{
  "norm_eps": 1e-05,
  "bias": "none",
  "init_std_down": 0.0,
  "schedule": "wsd",
  "train_tokens": 423500000
}
Each number is 50 + 15 x the weight over the matrix's rms, rounded and kept within 0 to 99. Layers, rows and columns count from 0.

# layer 5 MLP up, 1536x384, rms 0.0531, rows 814-839, columns 192-255
75 44 57 27 56 39 60 44 46 65 68 71 46 33 45 64 29 53 49 44 22 43 41 45 55 56 56 43 32 43 26 49 23 76 33 45 29 31 54 46 44 62 60 46 23 65 46 81 40 57 33 38 84 48 41 46 25 40 55 60 27 34 75 49
49 70 15 51 45 60 56 41 67 72 52 77 55 44 57 52 51 49 49 21 18 51 33 52 42 55 38 32 34 47 17 58 41 77 75 45 44 46 55 27 26 69 29 45 57 47 62 27 34 65 39 26 44 46 45 63 62 21 50 55 63 60 54 46
39 72 49 45 73 74 51 64 21 57 66 32 49 83 34 43 50 62 43 48 35 82 77 66 32 65 42 46 12 44 63 47 49 60 59 52 45 37 34 65 61 59 58 46 52 80 40 53 56 45 45 27 48 35 39 64 40 67 72 37 43 17 62 62
38 57 23 64 31 29 48 45 45 37 44 55 39 38 34 57 52 57 51 43 65 80 55 64 47 52 50 60 55 74 52 66 75 57 34 35 39 68 52 72 45 71 30 15 91 65 41 52 42 54 16 38 43 40 33 63 27 58 31 50 43 46 47 50
43 49 45 38 46 48 38 64 63 65 39 65 45 47 43 43 60 40 37 28 52 64 39 70 54 48 58 56 65 52 72 56 72 61 28 73 38 72 28 48 42 55 84 42 57 72 49 60 67 76 46 44 34 36 24 46 63 63 45 48 56 54 89 56
70 32 18 43 33 54 62 62 53 65 65 57 42 79 41 43 50 37 51 69 34 35 56 28 23 26 20 41 22 54 53 43 64 26 48 24 62 49 48 52 57 60 56 60 48 48 87 37 46 40 33 36 67 61 37 76 23 46 31 38 70 36 52 48
69 77 30 48 67 56 61 59 45 62 49 54 78 73 48 57 38 65 45 80 60 46 33 53 31 58 44 43 37 42 48 36 51 57 62 26 43 53 39 36 38 53 66 41 40 58 61 52 56 49 50 49 73 45 42 49 69 54 24 36 66 40 56 53
49 58 38 31 36 56 43 56 52 38 45 76 28 42 50 42 27 09 49 88 21 66 58 75 59 55 36 57 69 70 27 32 79 99 46 55 12 48 32 56 63 74 74 62 66 87 50 35 59 66 61 63 56 58 41 04 57 72 63 32 37 38 40 58
61 64 77 52 48 41 67 53 45 58 66 44 50 46 54 47 46 51 49 70 16 57 49 50 66 49 23 06 36 45 25 46 62 24 47 50 48 17 25 46 54 34 48 49 77 45 63 76 26 58 43 43 56 42 08 51 56 62 36 39 32 50 59 55
74 44 48 59 32 51 36 79 42 81 46 62 46 30 63 57 60 73 35 09 42 57 72 24 41 60 55 60 55 56 59 62 72 54 29 11 40 70 48 54 55 50 46 40 70 53 44 45 57 40 41 40 55 56 49 66 61 51 23 68 37 61 74 37
69 67 15 68 40 62 50 73 38 20 56 50 43 55 43 43 54 66 74 22 47 45 50 42 17 35 39 68 71 53 66 53 40 94 36 76 28 43 27 74 35 34 45 12 80 40 20 51 29 66 34 53 53 59 52 51 67 02 67 52 75 52 50 75
57 37 30 30 50 73 40 42 26 62 55 76 59 76 43 41 55 44 55 34 49 58 41 46 70 27 35 65 39 46 65 55 74 53 63 68 37 41 58 21 41 51 73 54 45 74 50 44 59 50 81 44 40 44 40 33 66 25 43 57 26 59 38 48
58 42 94 45 66 70 66 48 34 42 32 36 51 22 70 33 21 36 78 60 60 56 63 26 39 28 49 44 60 49 54 45 58 60 49 60 61 44 55 33 85 71 57 42 73 27 32 52 72 59 39 51 38 34 47 54 36 61 67 39 28 57 36 46
59 74 61 44 76 28 59 52 33 60 47 54 40 42 72 52 55 46 51 39 51 50 60 28 46 48 34 57 65 54 48 39 56 42 30 68 31 31 33 31 41 45 72 71 85 50 42 47 59 47 73 52 44 46 56 56 62 38 02 55 35 43 74 58
74 66 71 34 50 56 41 65 58 69 65 50 67 47 41 56 46 52 52 24 33 67 50 67 69 63 35 53 47 55 31 54 30 34 33 51 39 74 41 65 76 75 60 33 67 82 48 67 42 36 42 23 63 44 59 44 52 50 32 45 38 20 65 52
62 46 53 67 34 46 56 30 66 33 36 37 71 41 24 41 56 48 39 40 33 44 40 39 20 61 32 43 67 50 47 79 76 56 64 70 34 70 30 65 43 38 61 64 37 40 45 65 71 28 52 13 62 21 53 52 68 57 22 50 49 40 35 93
74 77 62 70 62 51 48 46 41 62 32 75 65 59 45 65 31 31 61 50 57 62 57 51 47 61 22 44 78 35 79 44 43 35 38 26 65 56 49 87 50 59 53 43 64 36 43 42 34 41 72 11 33 69 53 61 41 61 24 19 68 73 50 60
43 35 43 45 45 69 50 39 38 59 53 38 52 44 46 58 18 34 54 30 40 40 47 62 32 30 41 41 36 33 43 71 45 77 58 59 66 56 47 47 42 30 52 56 47 62 29 27 74 62 47 51 59 70 45 38 48 60 55 62 54 61 37 63
71 32 78 71 64 77 65 80 43 43 46 49 30 52 61 44 44 44 71 42 41 50 64 59 40 60 50 61 43 32 60 48 19 41 34 15 50 35 38 70 57 41 54 53 55 29 51 52 67 54 68 56 69 52 51 50 47 26 36 60 32 34 32 35
40 38 26 51 42 80 47 46 39 45 36 40 46 62 39 35 46 21 59 23 12 53 52 00 43 39 36 40 22 23 46 69 65 35 19 68 72 49 48 60 73 54 43 78 46 79 72 35 89 38 63 10 68 45 43 13 58 58 68 64 61 75 63 84
67 64 32 63 58 74 52 43 44 55 47 46 68 66 28 38 44 53 78 52 43 46 31 46 62 61 51 37 34 26 51 73 23 46 49 54 60 44 62 61 53 48 73 48 59 62 72 31 64 36 69 47 51 46 04 34 44 56 52 47 49 48 36 33
62 56 58 46 68 74 73 52 55 50 23 50 46 59 29 39 40 48 35 68 55 42 75 56 32 43 38 54 45 64 62 65 47 66 28 45 11 86 44 82 82 62 53 56 42 38 61 18 89 54 35 57 63 54 40 50 40 40 30 44 57 38 51 50
52 37 63 71 27 56 58 23 86 66 52 71 56 46 81 12 44 27 55 76 52 87 39 33 31 45 47 13 50 49 66 72 64 56 41 40 28 40 45 72 46 20 41 46 76 49 42 47 41 52 34 53 46 34 31 69 12 69 58 53 72 34 41 68
34 43 31 22 32 56 47 64 28 36 42 64 37 43 49 50 53 30 59 40 36 64 83 67 46 55 40 52 39 36 62 53 37 68 72 37 65 58 39 37 51 68 53 43 62 50 50 36 44 46 66 29 45 42 46 40 44 56 44 45 69 35 43 73
45 28 35 37 27 51 57 55 42 35 77 54 36 79 40 52 55 32 64 70 42 48 49 28 53 37 44 57 50 75 47 52 64 44 54 55 54 63 50 38 60 66 52 71 78 28 53 66 35 72 74 54 43 73 57 44 42 42 49 38 61 44 58 46
89 60 64 50 53 66 71 65 34 26 39 46 36 60 56 41 60 62 42 41 46 58 32 10 58 57 65 45 21 27 54 43 59 18 28 23 60 40 51 17 53 38 56 56 39 59 56 34 60 26 62 62 58 48 36 52 61 38 31 86 69 56 46 62
# layer 5 MLP down (transposed), 1536x384, rms 0.0492, rows 814-838, columns 192-255
64 39 68 57 57 68 23 45 58 27 41 68 32 61 55 36 82 45 52 41 55 53 57 37 66 33 27 44 47 27 55 48 44 54 58 73 60 67 78 53 77 64 50 50 69 63 63 78 31 53 46 31 61 64 54 41 70 39 51 36 49 57 45 52
41 33 61 52 59 53 53 41 34 56 54 33 72 47 26 44 62 33 43 57 62 46 34 42 34 38 41 61 73 60 55 55 72 47 23 51 43 61 61 51 52 51 57 53 57 31 43 54 46 60 49 43 48 63 19 56 19 42 38 36 45 41 66 53
74 44 87 66 72 56 72 59 23 61 26 77 20 52 76 30 41 64 62 40 72 41 60 50 46 64 30 58 63 66 66 25 23 44 08 60 46 41 48 40 51 61 28 46 44 18 70 45 30 48 60 69 47 48 36 26 61 20 40 45 43 85 68 85
58 56 28 42 51 37 55 42 25 62 55 47 36 53 46 46 54 54 50 32 14 16 76 64 67 29 67 43 37 35 34 44 50 40 60 55 36 40 66 51 35 40 49 53 49 63 33 30 58 67 45 33 38 57 14 41 68 58 41 68 36 59 69 33
63 48 65 32 27 71 38 34 51 42 59 43 38 62 58 43 55 52 30 23 67 35 82 71 42 53 41 45 58 46 21 47 71 76 59 35 44 34 61 60 55 68 60 55 51 58 38 39 49 54 74 38 04 23 60 61 50 41 44 50 49 43 71 58
57 54 93 45 55 54 51 69 42 53 55 54 69 66 47 46 32 43 29 52 39 52 49 58 39 61 58 40 56 83 45 56 26 49 51 53 58 36 65 35 61 56 45 24 34 58 54 73 43 32 43 62 51 54 32 60 44 48 38 50 33 50 74 60
40 34 54 42 72 49 26 35 56 34 68 44 70 45 54 48 39 33 47 21 45 57 35 27 55 58 59 73 63 55 69 80 37 49 45 44 49 80 49 38 38 52 69 60 63 55 49 57 24 43 56 53 67 43 43 58 72 65 64 49 38 38 14 42
55 44 36 33 58 44 44 60 63 60 70 69 37 51 72 64 19 27 31 46 57 42 55 80 60 67 36 42 58 53 34 26 57 40 62 61 47 49 42 33 69 38 51 51 70 20 46 42 46 68 28 31 54 36 57 51 44 75 39 60 39 57 29 45
61 48 34 93 50 45 57 25 49 46 35 51 56 50 57 61 44 41 22 45 60 54 64 38 14 48 51 55 63 73 60 52 53 71 44 44 23 62 64 64 52 58 79 38 46 58 47 18 36 56 58 60 55 68 66 54 46 58 34 41 57 44 60 54
29 29 51 51 56 17 51 43 37 68 20 33 37 27 45 78 46 39 43 57 95 42 59 64 68 81 17 45 63 65 45 27 50 54 51 36 65 58 37 40 69 68 48 61 63 29 38 32 15 57 25 51 66 74 68 60 42 33 39 37 35 21 72 90
76 17 80 78 57 83 42 69 55 54 70 27 87 59 66 13 55 46 54 70 61 47 54 77 22 57 68 52 55 38 54 38 40 67 59 57 52 72 34 47 19 44 30 34 62 39 57 68 39 56 65 40 72 25 38 45 48 30 50 72 60 75 39 67
56 30 50 51 55 80 48 18 54 42 55 40 69 36 63 48 58 57 18 55 28 32 28 56 70 41 60 64 53 75 49 50 47 51 47 54 28 55 55 65 71 49 50 66 45 52 67 69 30 67 32 67 64 34 46 41 53 57 49 42 44 60 48 67
40 47 65 83 59 54 35 54 36 48 32 43 45 62 35 69 56 53 60 24 74 66 71 54 42 58 32 80 56 56 38 45 66 99 41 26 58 22 84 74 32 42 23 56 68 79 38 43 57 61 52 43 65 50 63 59 34 64 45 51 55 70 51 54
52 25 43 27 24 47 59 38 52 64 62 56 37 39 69 41 44 43 45 65 32 41 74 37 46 54 42 31 32 67 52 34 46 81 27 54 59 53 37 20 58 52 61 55 49 37 51 54 68 58 63 60 65 64 58 37 38 39 30 34 40 39 27 49
51 46 54 63 27 40 50 57 55 36 38 51 54 38 34 52 41 62 61 42 50 27 83 47 78 40 48 63 55 66 46 51 49 47 31 52 76 53 02 76 49 68 66 73 45 73 48 31 44 55 45 58 79 61 43 33 62 62 58 41 42 29 45 49
51 33 50 77 53 30 02 63 53 41 59 70 52 63 56 37 47 66 33 55 38 55 89 68 56 38 86 66 40 50 18 34 50 54 58 35 49 38 25 50 13 48 69 52 36 51 77 71 31 34 54 40 67 53 37 54 13 56 68 62 47 64 48 43
39 38 50 56 63 69 40 66 55 68 45 45 21 52 38 57 61 44 61 46 44 56 33 40 61 44 69 54 46 33 51 66 37 61 39 67 22 36 46 69 58 47 45 32 50 59 59 37 50 37 35 29 32 42 15 82 54 59 52 40 26 45 58 55
43 49 74 65 43 29 44 48 52 52 47 61 57 68 70 62 58 50 60 71 51 45 56 83 44 31 53 39 55 46 24 28 61 41 59 62 54 41 38 47 62 75 64 45 59 41 60 61 40 61 59 25 28 47 56 49 65 56 59 31 43 26 54 65
53 40 27 47 38 51 58 57 48 39 56 62 28 65 56 75 52 45 72 46 59 55 62 60 74 46 55 29 50 46 46 48 56 29 36 24 47 35 56 39 81 41 85 24 57 31 67 66 60 80 41 45 71 36 43 49 27 76 43 68 45 40 58 49
33 38 02 61 58 54 37 37 34 62 54 47 31 65 43 27 64 50 20 61 39 43 23 18 52 53 19 61 83 27 57 71 51 32 02 65 63 53 39 76 69 54 31 75 57 43 31 88 59 11 69 02 54 67 77 52 68 47 54 53 63 48 70 72
46 56 42 37 47 61 49 25 60 61 57 40 44 49 81 40 41 69 35 52 53 70 58 53 40 48 51 59 67 59 44 55 76 49 61 65 35 39 35 44 51 45 24 66 32 36 35 87 43 55 38 42 23 47 65 33 53 48 49 62 43 43 55 55
49 67 40 47 34 24 31 56 65 56 78 66 60 64 49 60 27 47 51 46 41 75 32 54 50 50 51 36 41 50 51 55 49 22 61 49 72 38 40 48 14 36 67 47 56 78 37 55 33 37 62 30 25 51 61 59 36 56 58 42 58 30 55 27
62 54 48 31 39 36 11 44 55 73 40 76 30 38 43 38 61 48 13 57 49 30 43 59 38 58 49 41 49 68 37 60 80 42 47 67 51 44 66 41 46 47 59 21 49 50 66 52 43 46 28 20 58 34 38 49 82 53 50 38 52 32 58 59
66 22 65 24 49 57 90 34 79 07 42 40 44 55 53 53 19 46 23 65 45 54 68 88 43 63 34 43 97 36 40 54 77 72 27 14 28 47 44 56 48 51 47 58 41 36 49 46 75 83 86 52 43 46 50 48 53 60 57 38 46 51 38 10
68 20 55 41 37 62 67 43 49 15 20 39 54 46 40 31 43 74 29 45 54 67 63 40 57 62 67 53 75 64 81 43 39 62 32 57 48 68 68 33 72 47 60 51 46 56 41 61 70 88 24 45 59 32 60 66 37 65 86 59 51 59 43 51